Part of a small language model's weights: learned positions.
Each number is 128 + 32 x the weight over its row's rms, rounded and kept within 0 to 255. Layers, rows and columns count from 0. Numbers have three digits each. The size before them is the row's rms in percent of the matrix's.

# layer 2 MLP up, 3072x768, rms 0.102, rows 1016-1229, columns 448-511
084:122172119113127117112133101174114116179115033127094126152116124142177127101064129173108103102187101182131150149138127119068102112155123122154152111112084148147140150094124087141165139170153105
107:074178144184094124120163105113126116064080121129122106112085189178113115107113135124135132148120144097093095155158145124177122107137170017129089113101196075210171133129169127144140107122104156
096:105058175078102161191134206120152091144113180142123120132095149161138114059187151122142158139167156135134130168093116141145177114136087124114136139179119095134124116106151090140178100111107097
101:138136097095075135130124104096186082158117163168163121079128055166087147082151154165183179122088153120142062126110128105123135135097136148098147113162100108133160135130147187115149165131139143
088:108100182139135108119152124159197070094148157116139130106175085148149126120144095104145140081138151097139127195190093085128126149129157130103064113104138091140158102110106148142156114120105055
090:126132141104143089152188115168127108140176134120191168166137132103160105118114151124146119148135088117189103179112091131117111095098203104118115094109125080119088103147093082156087137200145137
105:105079144218032169190125119109095140135150150113194118142136161128140110133131128169150101115118072152090131085103141087153088116143138130163117126130154145147130142153101143158204125175088175
098:080148168073096120124107135087129081132153103149094112099193121128144196166184090094125161099152157066125108112144149163116076089159097114149114123133146072125173156113206175083158031147111144
113:094110157030054152102137136138102133142124105132111082087130158179181114188124131129220121153056149116155139082131127093143101137123125181147141144127101112095142165100102081198119053161175111
103:100166117089174159104167164061132087134147117132112114145157120167096066103122073134163161119117173107116138128175182084111102123142162135074140086096097103113155142133097142100158087139120124
096:135160161097114052100180175127158038072125109148140116104153134178154119117171163138178144167165137149210116124091121084131090072095154112086159233157095140124198122134075094148154114112176070
117:138138172180145078157108104119123147151168142137126164190173040131204136130165137151093173128146134218113075055208141131067102108169167174100195129162098131128177144121136040160107058082170152
098:120171155112122211148078090163112120138071113073098172153225109121139115105118077177102222142147089086187119133128168092189116109100096107144153139128133157134086128114099116178163132107136095
087:144114115113133139132091169123143104165132109170183078120170107162121117125106112186156138132100090171098119120129110096103109131137158134146174106094149129066080136030066132148102133169162158
098:159151156105135088175140141153101162109107172071136100146160131066128170145143105178141174163151156219193089145138137154117113099140118145129169146105131075090163125097163130168078101079095132
117:170134107125117113117076097063120056103097161173172170118146151189075120160086137136205119051090126093167136177168137155139160174187111101113166144110157148092084088115113084109083085110116065
102:171143118107148074096116082106220105153145114145068133105133071064111142106158107161171147144132117176123160185114194068140064084110151150162147084099062062126096124111098084187119136148095154
093:233171149143213142140105135124087115129084137133119198149145148177134122122147132121114153117143121103096165116071095119162099080134080095146112095101109123088148123128160144168114136223123151
096:118087152035143173156135153150167065153131166173168149166127125132144164096126106234161108121052072132179100132175117094154142126117188156135086091144142151090111105141098110089159091143131044
091:131182148134101089142103095103133144102125113139142196126133106089111075135168115077133164097189150096154053116120116044114120141079187161140142157136098107134219158107146136124145147116096072
099:093130150190093091157160163154093142172117091154111107085146106088157176136122132116161142151127184108153083146111105089157105125133104117211059138096062136119111135121102117095117133137113095
105:093117124146068112153172139134135176151131101101173093177154135082126157120141085134097111099132160061110090150160112091155170093130181082166124135131140109128079108149069150138082143092075135
076:102094122151122101142119171135041185149107059105167116146143116117104097115138098105180114179186045161098146204076177177129126196116106126110110096084132116152037063120126130147106066092140078
069:208182096119113114164121100070088075140080139164095026147129085170123096100159125109182110116115127126123153168131118116095058157122090113086186142107135079111077110107112133143104091129171113
111:104108158108132119131161156145147079123147164083087141147155202143154156164158150126124095111152114120154141137175148123198150187142085104170169130095139147159125120152128158200164135140078122
067:110128114142118097168139146144174109147104124143017116137175104133114154071081134167116097113150131164193048127091133162128148141151104105063157185114093111120128108164151179146148129140106124
094:116069125077151149147117042146118128181152121168145106137098131090149105116135143141145155157113093075174092163146119127139151124070121138098171087171047174090122143115186088123129121180074129
098:185167158141070075078115113127129107100093145124133164091098152136190098089107152117123118184162055177091136138143114180142118063169111090181132152124131119101149115086087125000170146082099138
101:165120166169060100120137113126137094097088139018120130146138157134017154085121181109141136155172096100139109144164112105118130107162082101083177109126061119096152100142121152132129145224121182
110:095097088119107109120127136192096106122158095095129146179133046128132097156121147126106099106123135153139111175206137116138129090142163103115101122101111103055153100115120137162176128136169184
086:154163162142124107102099142137131151110197121111184106130111165111088143099120117193123155148116121160157142095162164150165119168089121094137159155128165128159136158152171136114133113139121093
107:147091105116122071113136118112165157081146140050115131117158148052163070133092142135177174144163074097145099107146099154128138137092112071093121120108160124093156065095112142114122123089131078
093:102161188086111127125122075101155140118146106178124143196199123139128169128089132100115163193109174077133150148142080146139122099154092102233143170141149110119112148122157133177121132116161138
108:107126105168079146071138039143114152139162085138187044195150131100141125151126063097126122150169143180142150122104176114158139077104165122089098040150165136104154145124145143154166139121115104
085:103150127075112107109137074160126095108113182182139056179189130115088165113101162174106148140040135052181088116099168123089148120094103123156112124203120146200098076158158142118078150150147155
109:111078140170146128148134136163156131076127139104124110086097159095143086062124140144106118103136150082166080137163122175140147121089088135055166109154133128145160131128201113131152136046137109
095:105130094144118134230177183147116149074152134118186115120079126130159077145111124216086148135063125148122084149101151135140092131136143130107047101145108119148223123103220084165176103095095132
098:123101091064115169102119109159085119123152128193093112140156110111149115105143159161168147127131105137171150133104158108132116129086180141139154134145084072120154121092122098195161158082140143
099:106141207111159085128136141212135146140110118116161085183145099180137172185108126119079125087139140138149127108064168103133159065179062132170049157138088122174184134139117117121101127137146127
119:127134149090126150166102147165125114152071113179122124128161119146137068154092143116136142158121135152171133119117159085137143161135124094108054142186108149124216140123111088160120084138126141
095:159039126161106161113067152099161168166148136097129119123159127140122111096188155191182142126156103133135101123182129134097181118078122171162105179088110124177146145138179125137158119112127072
100:154128087144115087145210144108121131144150126184154160108136140151126102154151134138191194118131101139220163149128127113173109116143095158131113094142132117136107082129104124110173118090107153
102:108163132160147135151098146086163117161137105087139114128114140113145137136126103162175135186204021091082085131079156145128135138128132106066107125121078083098124106177125137106113135180129155
086:117159119121120107116177132115111140080158101102094120146086119187102151139155087186126169140147124159166131094174179139145100124112137144087207173166103150060185129149122138157137144133144134
096:118162155127123128155073170124180107156108105139076138140148116126101107170137144122069124125179137158107136152092155093128075171136098144050097141127104132119103100160107117140136175134111142
087:114135060182116169122202143085097158162123109103170126157055137129154147155126135136113117141136128131113088172109163139099096166147112134147164098077125134096102143087145142121100134055163176
114:059157112122168118125129094089087117132162134128092092126112136163110134149122150128215158161131140142080118140117176139158200129126137133146066127154052156091186125143158143077104193114145138
097:096164139132096131167124171098093078096125137124124135148179128124128092158140054148114136090146164125105121132133134154130232144097132122216145149232102130123132196132127119175065146210125137
107:154135137112117180147176112186109137178244112089105189120132140139163133145153117142135170162135147141170164083191108112167113130194114108152120071107123146116138131117102168115151115102074065
112:102132142133102111146196120137088158148154107166137139109114128155133230133158174056107160070136142127146147159154130121139079087156098153130158117129124137122175091140132137161131130135201043
093:155123161133093115148149126108144166160119105190111156145171149092142096141101101100139121150117116130124132147125142108091131120165131180123139165139135137159129152108173085155111136192150145
099:155110128190107059198126121110150125149111130136142074131116160151129089161176135062151198138156063129191122150113115118214131090104148168102182118130129109152150156103156133104183119159161078
121:117121135122120144157107151114145080113130097127166150143154139117153149142113117110112138113173127158128111157143188150132144150125150123171174103140090160143174142154125077173158064141086148
082:119085173200113169178134138127160114204112106167126099178156092094097165142127155121153121088140097059120119128111122104121182130145111170171115092131120124171107114141088156151138112212120072
102:117133117120133160132097058136155097129150152172145109124114114125123146127127153155132135087179142069134163127125128085198128123136130118149105162148141167091135110137121106162114124148154114
105:147111108153072141118141103116077133157178076208106129127143152138128123133180118066136195125098095077082055076082127143161170126143116131157246156119137152165094143163130096111131092111146114
094:073129172086124115132107169110158097092156138123126146112146136100123163117105127110117119104089124094057179073118097083143126172157094124106101103112153060117062188078163109135144102083189078
088:097144138140090068095128144138094107117159092157159199134135145155097159137085103159112099156128078083190182133193155120132115148135114125139162188190130104156087121098120168102196133150109105
114:130120087205129107130094189153096130115130053191154143223130118133121167200137134041077090121139126148084156150085098144173123110139183127099128139096142116198152119103108065138162106082136094
089:123117133157062218145162161157085158043109139132112145059132133178121137136133066174100149168094119132120116129181156150111137146127182138064148135097114145164112111105127140111118086158145072
098:172140109046141078073104091133133097125139134113102132164112104140016098101173125129099071179093123116151121069144129117084120160165164157117137124093167083104147139129140097125110107157184147
082:111137147125178165133096136141085110129091207131140214062082114116103092111105120140136114102096175139157163123129127180126090194109149124098167169150066119142109098162089129090105108130127082
094:177141092144088105183101124187127105091241086117089109157124114092134037112147173153127087099131119109104097159067123168147130127138098058136148110118085108079155152122101093091084152153098109
083:118134153103091133083132084180124113106178119151116077093182156157100090148059138136092106089151120116163120161129098090176134190093133124118133148139155109122137097172082137105166095125099123
098:109177159101104046088091150196164086117122175166175150111067121134131183087138175148189140209121047166071114154130132125126108130131103144113080186089139125146136086095140165082152147147165088
108:129051075052120182145122154169135095119193128133153169118131138160157182125096126102115166173138142213135176105076168099168167112116111155164139137129124040148172140171109156134181110144160113
099:052066156171136098102167126123120113134098133093138095135127102149182159178123129094139195124114178100136130135146096100133124125130169187123149144164086137144105113150105186117086065078134180
123:101094125182093143123151117132139128112150116190153093124124000148076101161092081136082112134130147155107119121175122101113174092146204134133121114157068171117145170129154163139099086160119120
088:111104093125144183136123114168164166104162045160143138129120128106131148120176181114089141215099113176092107105137168154108140113153135111135156137237110148082121104097127111126157148154160123
105:134079132158131177122073123116110060107129116145097172116159146156110124114079146058127102139167196108152098165174124121151122095132116177151117122135089149116129121080135126142174187135078113
091:131118133086098109115074106121152116196190200122094186150113134072148130165150134172103142146122117083121133061103132165124144180155149121172116045159122079169130153107043102113166136095131110
102:076146133146108123113088113175120136093140040144154120144095122084108123160151123121092195135152128150100099085132113200124142146138134142173097202118055159149060141091127110102144140123157160
100:121124114151129141126153101170167109105097081121111056181120103122155108153109148148115195150178097119159130085098197127100151143131154160095090126100042170116079138103083141142140129146133156
103:135133142147102139139082147115142124123146096110135153179077141127092089115157133152139159148112141173119138176133108185153183100176135109118143114125126151136196074142139163133184116149134117
092:093117162114163172139114160136106126166161141101116162194102176141173156170061186110118122145000097097164128129134118144128116080132070141090131160073070071115177134135114158155132125110142171
095:089159137165097134147142095133116103174117126150136125162113128066138097162075119088162141153155125122119110166136137089140087089131160131153136168136134098142119191144164094158163094184092117
107:122123225182114161126111161144166134142147089141144130073167113110157135167229162144121189144118187097107168083086094110131156079126112163078144144167128141092162173126089163121151160140130100
082:163137142092146163135141139146138167158125135116086101137107142106100105135127167088129161118139202111132104110176255166098104188125141135147146169115145186114115148049170162138131089148158205
083:139136160128126120116144142131109144114094077126134090108147136110116150106176139106127148127027114174152139078133153077166111164123085105162103130106149083122124158111136161151147137077150110
117:145135208118188095148132090159194155139138149105112092116127156136053164146170116084074157113127133099098147123219138120111136113135123108101117149108138122132101131184128116131175145151183049
104:063100109113136104109145134135148093191100177113093049149084123148149116098100145177127126129085169100147148146161215077115149055152105119128125171224132118098106141137163113167102150135152109
109:155121164090095146121089105089161133118122127144093128131129169188094084174117104105128157183062005136095156051163145076161101075142091132142172105121105152119202182106047094051159135066129085
141:086119095139037134125148119080129125132102109057150139122115086195091153173097119134166098180167162130124146135189172096161130097144190079153144141110164119063129131117087114174089098090094189
118:143147150093172113146144109119130148114126148110116169135144149087121123135140118107130165182111170193173140129195121132126119112086115121125154141119098141063125154114092083110104100142146084
109:122135103144120147161125146123109103114165154156155143153152121202119133103102139144148135071033119165164174127106070110133100109137161000171139158142072143190149147166100166082145096151159151
082:121147147146150158211185135133166108165101095116148055142150114113207138128179093161119068170123111088169105159114176132130129148109129126093192147155162102107138173121097110161140092195154124
096:171122112104121166189138141135133151149167144105219169065113142101168131138097131125104144130104114135124099110155141114125053096136121104023037132149137147163121177082118107091163097112134139
102:104152122159117190153118160231125143130080168107109109116121147156129152121154139133135183142136087125110148094193116116118132129099115118146041097149131158137161121133224120088140114103122101
087:153195154106136070093119110073202151093153120152138208122113135110137108124145124193103153117120146162163097140127141178129117108146099129161153150078114130181184189081123124109090106176107161
082:104081124094082082143106119078123141165119112150217052109106123156119081079139159116106121128136152165185169024123118078160140107131160151112153187105104073152092113131131128109091104154200135
094:151195144121112132144081145126112131104102091203137081134145085128116103157102183194141137074137169079104134104129095136129134085167132138128172061077147114123141084160143118103138127149134088
069:143150171173096120150168179147070174139115111189100096079158146169133129138127045096167095183132111080069118110180172164135103115081133140158168083165122073107119130135137091124148079078170156
107:038110166147138125151169142125085173137109090143149148159165157070109141142145128129142160139097112107064150120175191145102143097171128091106133099120169124189186103119225116122108149172164128
102:095149149083094081143115087094147128104129148140120143122086098139069099124168097133122121150164109144069118086119174117070137110136114099114152120116110123132167136179105127081158087106156176
103:135102144131105108115180176099106116145103146136167078080137081172144058124106138137131137131144092103145094099095116093101120027149145111084111103123147134131145143131124135149145160140065097
103:095139114101142107157078218127126110131110117156137162123201126164162122115160168125114144177150160089239092135084120109151136200128181164142115134112112129080110152113124094156115114100111090
090:139134133084155116123129108189095138065131143147188144127132104114130103147145140086114098151172075133117071115128138099146098215135096131092109137135094145085107113072080121110064173124114118
123:144161110083161112121108109145119138133114136146174109100102084137093156120140118116102199167109117069138139155105208093074035176137102128140155123054040177127131116144169125116108153162125132
110:056140172128126114118186120140072100130122166156163118125113230128123115114123131147127181130139108145139080135145174155112097157094180130138067140120136126145194112175152072098119171106107105
101:101124109094131134122076138147130115096140159160096013098102142155128130158114119097118172166121103124164064173099153170155129054099129143114145203203131141157127103151119151160142097157140050
094:148172118126091097193082135155114132152143168144156098145120125132184132134168140124130129072111160083160116186165123099149158088113096110137089123158176010120156217151112127130123196105157157
084:131139145099141130118172077187092179137139130158106187131138096194120162164135108145104117107039115159090146197110187083134115108070102123125130123148173124149058103101116076163085121133120143
109:137100181077167144124136144120122147061115199110144096130136154143124117153129137114162130041172165145098120168136144151109122176113171167142138132108098121143087144154064052152165134163121083
091:125099150137130111132101076076150071131116169161134070145174095153068095165074075147198133131145160109102150130146117185111128145166113119115148122127116123097152143167164118143164126127100057
093:126137107094142047130064180102105172112135095110124108157180156119121093123078057098114160150130107130166151148145086143085123161131137123186104144159121106126083153149135133118093130152127149
085:132100217131150083178106161126087133198105144127140134104114151128111122147145106142144137142123088151126155172105138165157051185101140132133154141150127136155082093166093138162169136182153119
094:115113094135110121177139126129089131126112099116120092143156142183204148087103113168163119165136132194117088079123123145077100088177115113198141130104143094117116125056136119140165118149120117
100:101123128142147147192143117148121122109090123081090112139110090140106113096172110126080152129213125096114159173125135073164124148099118116058123122170121151162122088111078134108091095123128068
089:169153110083145066133115178162168056083143145168117113188086124101120127138124104118138157110146112122123142130155138212168162129092131126120176179132138113087146165109172155125151079141160146
104:110142128162168143105149116089174182097066145091123130103141125122098103094168075148114158178178194104144117091097124087136079163166160115089100082128093127123139080118087097101134096125114149
100:152133120080149173127160098238116181140106154178208126194175123137145098152156173125088152162126123131169130193121146110136147112137134159080170104174145092146169131099157120144119129131158086
086:152141144140145126107153074173080133136136156222139132102248131125133150124174105129154140113105122155077111083082107140086166096139143147137101161119149142114122103092063103106155155102074160
100:121070136106106160114161074165125126140092089113126146123157106138130172142127153120127126117113173111065163165099106130135086050142150124173133160133123093136176112136122142137177131126130087
086:126140111095156141102127125155152101154114079122095179104096168082143157100164135152158142137165158141070154061164124151134131192165124130096079143108129124110140173087096157122150106113131141
098:122120087160168090139162128121129196147100088088131116181129130099135112132168080085134138073099113092132133031154140100126142146146123133117137160114081079140106163153166140135115118175145151
097:126135161136133127156159093117108121102086067056135130143159167123165098114128093113077110096103140175129042155207094170185122120062125089097137139110097098138098078141132130100097122168140177
088:133132183106141106127125128121190178139098130163148164107111121168073155169118110115115184170172165129116157087099110101152165161161091154117111141102084153134137100149092116123116114158135108
085:084079131116064161182096138078109106137132157146138068070128130147076136155211112053135068148061116132130128147096108146095126162138077170150175118075103138149127093112084116108140138102137113
084:143142111158118138104139105110131120119175162115097184160136146132188091054137143145134111127129147135105113078150181150126092132125161102186118091075176130123153128112080119143096133119161104
101:146186150143144142122157081143095097142136149090195156132144131152133189107092145148093144090141133128077128148085113093128143185142137169135133131111154109135176139109115119124112142193090169
107:106125122120041178118163120120101100183107138090148162107163117108127168171114179100124077119113117043156170126200091126162079134153146120114122130160150175144128141070164095090167118132082123
107:134151139183129055122133141115110125121144068183141064170130116107098130203172139122176172129111125218153052155145113187138155109135106099164102156141116092139145170100097112145142123143156118
098:177093189182126110193146070132126170179149081125152087098095136129134100147074143110124150126110116162063164143117097143196118074148151116128108163168156170142150159122087172172108137175145108
102:140094161139096135142121149069167157125118133104134107150119109172103195164068083105192127084141131179176080141115137160140117115175114143100162121139114117137135136134137126123144154139138116
092:082132104170105166127091175105155143134117108088157154131127136199200193130094135112129079117133139088101087172133105140153110089167126099121104148069162101135118155170255095101126086119114142
099:133129155118124186133061101143094165195097101057129094175157168148124186137133107188154133117179172087137092139137111154136132097154139106136168130142129185116148164150150124095085151070061135
106:086144163079122216146134099119111095157144079152109144190122125171167175123136160115119143100168053145146105101137099120157202131140119114150162111114131125135109078112158139111128177083116114
114:093110153155139130120177140105116173152130137163146158115140100122127123105161123114154144080049103108134155125109108117123101080072131153093225139164131158116139164158149081135029092070141154
086:160142098105113107218124070114121139169113112172116115173129102097081130132082119135120126135086097164075137163130082107138179119119129133120098132137097098122121151129158136089154132150159175
101:126164181143142106092129130109030139143113174157149111115157128136153178147180097206139132113129136174128176138103145183121147088122101143091142108145079150102099165138149137086174157155158095
083:107136133054130157145151162114148089162139143165130137174158119132066094139113146120108147146107136131085126167075108105112166094117098180151097152098158127125091132137118140143130077096160182
097:139175133092057134181133172057061159084123121105164117184181153073125112114085130138148153151128137104223145129125130216143090117155108109123110118138103061122124182098134131074149111169119035
098:119115145085000148111114153153101152147134134116080131096111123151149137143109128090141162132133132120134135095133215115089151177148147104100155122083134144066114134095163139145098135155135062
106:111079128201117214110134164086105165143162125100138194077149108210039158104127094142135105155117148088113145170133149156141155118103156077144128140130132130126147151177144149134146103151119176
082:115114155141132142160153105091089111164094120107116136175082113057148163114111079142110119116124142119195150077124115114128146116173116125184133143172037135126155118155129141157189102117122111
116:148148124164089175119154128096166179122129105122193179117110137072104196151202106112128202162143148157086187123103088161180124134157157141096114099122173094138153146172076115148117137148109119
100:146107148064102176109141130118147126138138169129173196108127140082106101092169138050175116128112140111105086144143137164149148121126090108173139070164102102134155157105121154104125159077070132
097:107114133113140109099131133111055083129121180148141149166115084133153119067142145252125234132095155109114136177162137121105119101108133151097113128115088133073169122106095153162135165100143131
098:145154113088131136080158091102104135127121094153122144158151144127138105100143117083096171104155114124136151102180126136120087087094131173126137109155168160100133166089072134190193142116107106
088:126126142088126204155191130075067156121163172185140103116168133152092125072120159154068134127074125171096144097080149103124172091126111121126155160140155125119187134129190126153147124111141089
109:165162103122115113102094127198089160135155139119174133152110110118151145129147118157134123197136124180147128153111119067126046047162135090151126090101144098144147110146200126096097134087152126
107:123150126119078165132086155170145136149138130112091079151133129129139087182152095110133157137150132156100102164141204069157141102151074085148119151119109134146122118175077139080146127077090099
100:116098081150113165085126152239185045154100101063146122190131094120206131102110149144102138098146098148112124155139135139109121097146149149093153145143153128169182119161155134151139095097121118
113:135127153126160132108085147132078190154202087153155136137111078133075121136213148172128194107084131139114129087125160086115132133119172087084091144099086102084163159140085069132101128110107103
112:091163178104127129092100104093088129170115151138125140027073174073150102124129083172134176103145095137128133119111220143082120119120102133084112150101103159086158108135111071174131175103107163
090:168161163119118142175078106104087144184128161149137096115110126108139035120062147190106101148117105065155097121126163166183089121134104120162135114102104145129175123122104125112157124136079179
093:167157212117104113123129119088147162129128109102135121138145130137152124139136161097140114122137090142135096087176122158148115164121143124120130134085099113149160096113201111097015161181102108
090:107117151145165124088103097108122110149114107147111082100113077157132153117171183073120168111109138118194151163121139111127098098137091127191143158126111094143153139132092105132144095159167122
114:065200114111137128103084120193142208168057124103144158167154209138194085130167153122083145093180109132124140149131154128169170186103101142140159117106124136080097132109062081144146180155110173
107:131151094147141122080116084170053091106120111117147081138181171127151151138134066131146144096050138188136130083162112160155079148133151143186129188146112146121110132161131112122056122130172159
109:177197104146073093174094104169161182146139088138112125058169116173155064157131184095160148121111128103132110170096122158113042117134096124145150084087137139151134080137075114115147083149024053
087:146152155151103122136144143181088122108164122143145097086129091104122066114134191111182098176121146150119139131158190111125102129048140058144165119149114094099141134112143078152070115121138076
100:075120085106164095144081143164101167054094105210094122156130089124192158081127140109101148169120102091056113146156120129154182169170092166140058137064167093080097093110086144138132109038114095
094:104133124100113148205134173117069129090122134110150116157136178185080075137142133162139224136179155153210089147110154148187106120144079105160102129103125115140168140131133162170134112146132082
120:149144115201104083111146116097090163152112110098202087110095123157146224125073128092166139129113106141204165171149156089190169184062120124138118161134105147081183127053113129127153136069205142
084:122174158107147154106127100081166131126124125168102107179134158160145149089129104147130131116088147197125165068166131098113136086148094120165142181148132137157115125096127156124107151150147113
080:098073107165108150140112122099168124129135126193123119219085124170092125104140109150139142099124163127130163135146165113092123170134125125130120142131068085163124119125134117099174155131144115
126:136114129091114130107130091152145092162127117133132134162113141142155110119188090190112081122100092081129104125081118174158121125109111163130136119110150111029165151154107076138123107139125154
097:150122141128142141112120135168155122114093115147144175251070151067145138112140156145135123115184146108122131128075185100140134094142137121091093148084119090149123140141079129124139132164101136
094:118216189153112074120111182093125079144107141155107139165115139167078179094146167095123145197112116102161041213206113149173144163170069146102097142123120148163170101141115109118072136148082099
085:151183187116086113126183155127136108148145137175143185119060094191105087109127150146056157123115187065125118154153098098140081144110078136084118124074156159130139123110140124112155151140116104
136:072192104099116132134127093173120105114123113101136135085139140106143135163110155129151181134186161137078127158115107124118151123122080142128147134104139126130140117136137138182107151153090118
111:085160104116148173126122150139108188177148128105167167121186166179118119152074138080160137073113119114075119140085229174135132127113085121171210105129158182128195091139140130147133143114095147
092:108147166139158092113130120123121143189178029146157114139125160120123141129151091120131165121113119109127169166102143154115168144125163143169147107149125156114115155141161155097053150160070083
091:132146140144124139145136173166165145082139113091113091174105120120150138106096138112125162142159172204118069093111116080154103176148104129178159193131171105130162156157082110091138127048114115
095:102113148201117091139112016128130165125115119071115159134148136111080115123103124126113127137100074098155096103124124126144148134112092128064107127103139093111133115142106068127111102154161078
108:130136148107112132178174192213102165100114190104158132156082189108092132160106113142137103142032135141090132102131111137131134109118099115094161132113038153122183109163150085107133174141116081
117:096139153174126114102119128123132165139122165186150156082155096105107113099089123101112152150145082114126126166189080114142168069159172000167174130112069139135211123119094146133149178107140162
100:076150115145107066118134141116159132055084151079089136202056147121117093111103127119139209130057138130087176114109098127127129158149134145112136113155136110130112168147119085077109122127144173
110:129136084086056112124158132146120079112185112086162102130134132124107136076120140127126096183117098087091154133106191136057135089140091144122173145186135119159187174139109104157137179172087051
095:117162129154123124104189157092067145111179119162160115114106127144117126134124142108140157134167128120169122129124100123096127109171123155132160115097128104144161108123095073134068160138131073
120:133118127171119118139130130116145175113161111128141113114100146183089104129085142061075161138076161140104132134140132120115096115142092141037125147142108155159160115159151086158143124114156152
111:154071131121097188084118155149139136145152157147096168099124121142098104188180127124092103114147167141056077072074060084099082170119091103165129106132149155139151110166097152093112156113174085
089:146071118141135078091116069181140120097103136080129162085167153121108152093122145064129116145151102184164112203130107114147093111113087122155152054168122119131124145126132121130176140136149142
112:124085132130089172146207178170132149125153072154135130119100051097118136107116088068144121130021150105124202099148136135135132133114094115146146107099116099124126160160114100155161139065155133
100:116139162149149108087098057124078221090087125059105082115188148141116175133105108140166102104107150118138084078089141136149124174140116128117153143139147129184108165124169119139147135151142071
092:138129121207108102121096105158131101080136074091153155209134146124154094087095127119081075107133055150135133185153143154131136141182059158142121157128158055121097139165087121080147119168132169
080:168167143132149147131074126087065108171168131129120152110184143103117136147191138117120175133174119177120128110129139095141124133091147170105131157101154115077139056128130132147059153157126072
125:123142093133191112116130159106134149135159152104149148153104133113098132112149112142154146138184142124129100140067144100170159151127060135180136153151078155175143148109163043143125070140139094
092:069151115102126154129117087097222101120134158119092122157133107169160144127079157134131090087151148150129083072116126109137110147101125183106119158137089097071168079085115139166136125119140134
085:071147153162206107085141132113122167117155130162127135092141155187047167149155128168117098151139179211122175158119111145118056091109157131166122126129098129140103144101129161110114096141105158
102:095098131134071168109156116103136121107137139109119155161108116106111118078119163220137123124131122101085140155114121126144125118154102138166193101130108130165133199068179166136088123095101102
120:139123126158112110126127139103165139149169145137149130095114100116105083126131133099100129118075134131132094134113104148101148140159130113133170081115111108098117139144151131124134090130128110
116:117131142146129139124173110156124141099128128111163104123087158145133132096107100145158084163145148084171082151248121120097157173146149171116121118236085160113172140121125084105185154142154083
096:125118076158144118149083118118080154127214129092085090127187134125062171117130148147123180159119142071092164158154133090112129116102173124145209102098163119051179186087171112084102146130114126
105:101178134079168192066113133140134092112140083108135155221149145168107128193117124078116185104155101149153150132070135130175093187157148132078132199144132129059111181086123163166128113109117091
104:163113154131140110121171123111174140074130174119160135031126115089151079122105112158165180115162109127113193111186134079135128121133127157198158151105095143156138115065083107108128151162126091
106:112104102152116089141111126102084087145053117155163175087164146186138095179144126080120161114111113155079152156084182058173145156110122128116179116093100108110119144059141172121087084139104106
091:136163206143092097155154132181087145134149126162138139078140126151133097180108119108149189075122112169127121088176126149135172113115130125167101152173148196191129121143150136123155124155111096
107:150091138111113121176164120152145037128082066124136141115127051137138097184066164141099121122122167122089142073066182123163098134115163043183083127153112102069151124130121094091123130125196211
100:099138144077117098075082178141142107087107123134127137133169162121092174107184103071127139159182144190108132083124131138145126115126088086158118137100150120163173166142132082143115101122165142
103:222140133153124059148062132123134137126146119155128138202112161104116119094087129190107151064074146099208108138155093149122081067158137117164101168158144064147087101095148115160144120190127117
104:140149175082147146132165129150139122099128021131115107097144157112193118144146131088127165035076088074089096097115135142092121115122202169154134155101063159138130190109070104099074119130134193
091:135133144101110149194146121153103122116132117024093138067101110117123148136084097099084141119126151146089149121172132106126140156139140119189154163171141162110064093186072123141107161137187133
075:119110101084138165119120053126096077160108115135110160135095106110081087080140066140140157131111093123156079136143132103151092188181168145122162174167086154134119136131090121120113124093086132
095:127101157169098110092148117134099101136102102136165139134110157201140186148094148129077165148130130100091182065112157112124116112168153133120121084098126123145181120158159146148123105164136127
106:160092132097031151109139159152100102128108156114190159111135130100187120138115122129148173111143100115151078129115165116164088161156098117149127092125157147000077140136122129157137134185164122
090:103116106151124141135140184143086150170087120128142152109108142111081091138175084138158158127118159147111172135140122125150149152120193151072114124121027133138132090067131207098144134157124071
111:116101092200114140109127123150158150131092124181113156135130164121095112131136124165118115115125166144174149160154131127145085138159108154113106089129144045133187147120170141125109101106099114
096:135161101134123159090103123128138089152101085146142110124110115082093116125148089113125171128033148112073064187147122074124122090100170106145144124127178103145177109115134109146175121058150054
100:155115094123090138128082090165164118139071087087151182138086125129100147164109101197162149119168132216162175155111126135110127086126123143093177082102083105116127116108116053111152112165114102
114:141078193056132135120155123129114152147165105024135122120117103142157144133158116160173136078109115142106110098181124163164122112141134144155106121150154061130091131145166152119081086112146068
096:085110096100107142101101139161126124148162151113136051144113167127134089071118081152123133119066084150118188113160160145106129206159182169187170169117168127146146097084125164113165122156111110
101:177101140091094149136136141126144065159118173059171136118150158182089093137141117047108179122081115116138128142177124089138072146147115116079159092155170144147163145091128131067117060158123066
112:126107100172131154169095108096073156125109111126118083126117125149129115143142138077116139138125172145139098104114214186098151168138154132077120092117127156120089137184132112134151134135113105
104:138129205117133088122133139221094135141171151063102117135105132143160089139145135136087218185171099126146118088092128145122114155145146148143179071079086123172206141145121105207141159128133051
100:168110139147118058127185153084116141154125140132163089210119161198140066131095131065113141076182114119151108176183091130108122165100157092164151143126157127106125102102118108127146148110130118
103:121059134167141078078184166093132076165122122122142120142099085107211059144101052096159169147182079100184139073103130127123087146143100148127113142107128144106132118125110134150147126123123151
115:062140144133140143096081137149112121116109104137190176192135099109194098148123146122162104152108143146133091145130091103130135125127159120064109097123109106086137137142122075113072141129154088
099:078124110184153169147150121120174029169161048134175126127169127083098101136159127111125134110113148212218066137140093097138108128130157118127173121119190066145131145080184101136110066181169159
098:133140129099111118125164061097121157183077120079075101112163121164105135175140081129143125107134118126117169149163126136129090103065186124091117096066145151098154162153108132124111156095115107
102:165113099163094125128148117108130109136140106081097112149132171156123090136120114103076105093165127156196147103176147106159162132156095167113120171083079112143097128153073080096125127106120101
098:147143119106135100114118112081112086082129122115098103137197130127152067139066178152146113110052075151056175143117154151142116142139180114155124103110053109118078178122184157121136139149179106
086:097078127117135159110115147121120119163119103040147131106114119115148142095151153173096069131101118188178135152106130172139131129155124153115135125104086106130208129140173115122110107167150139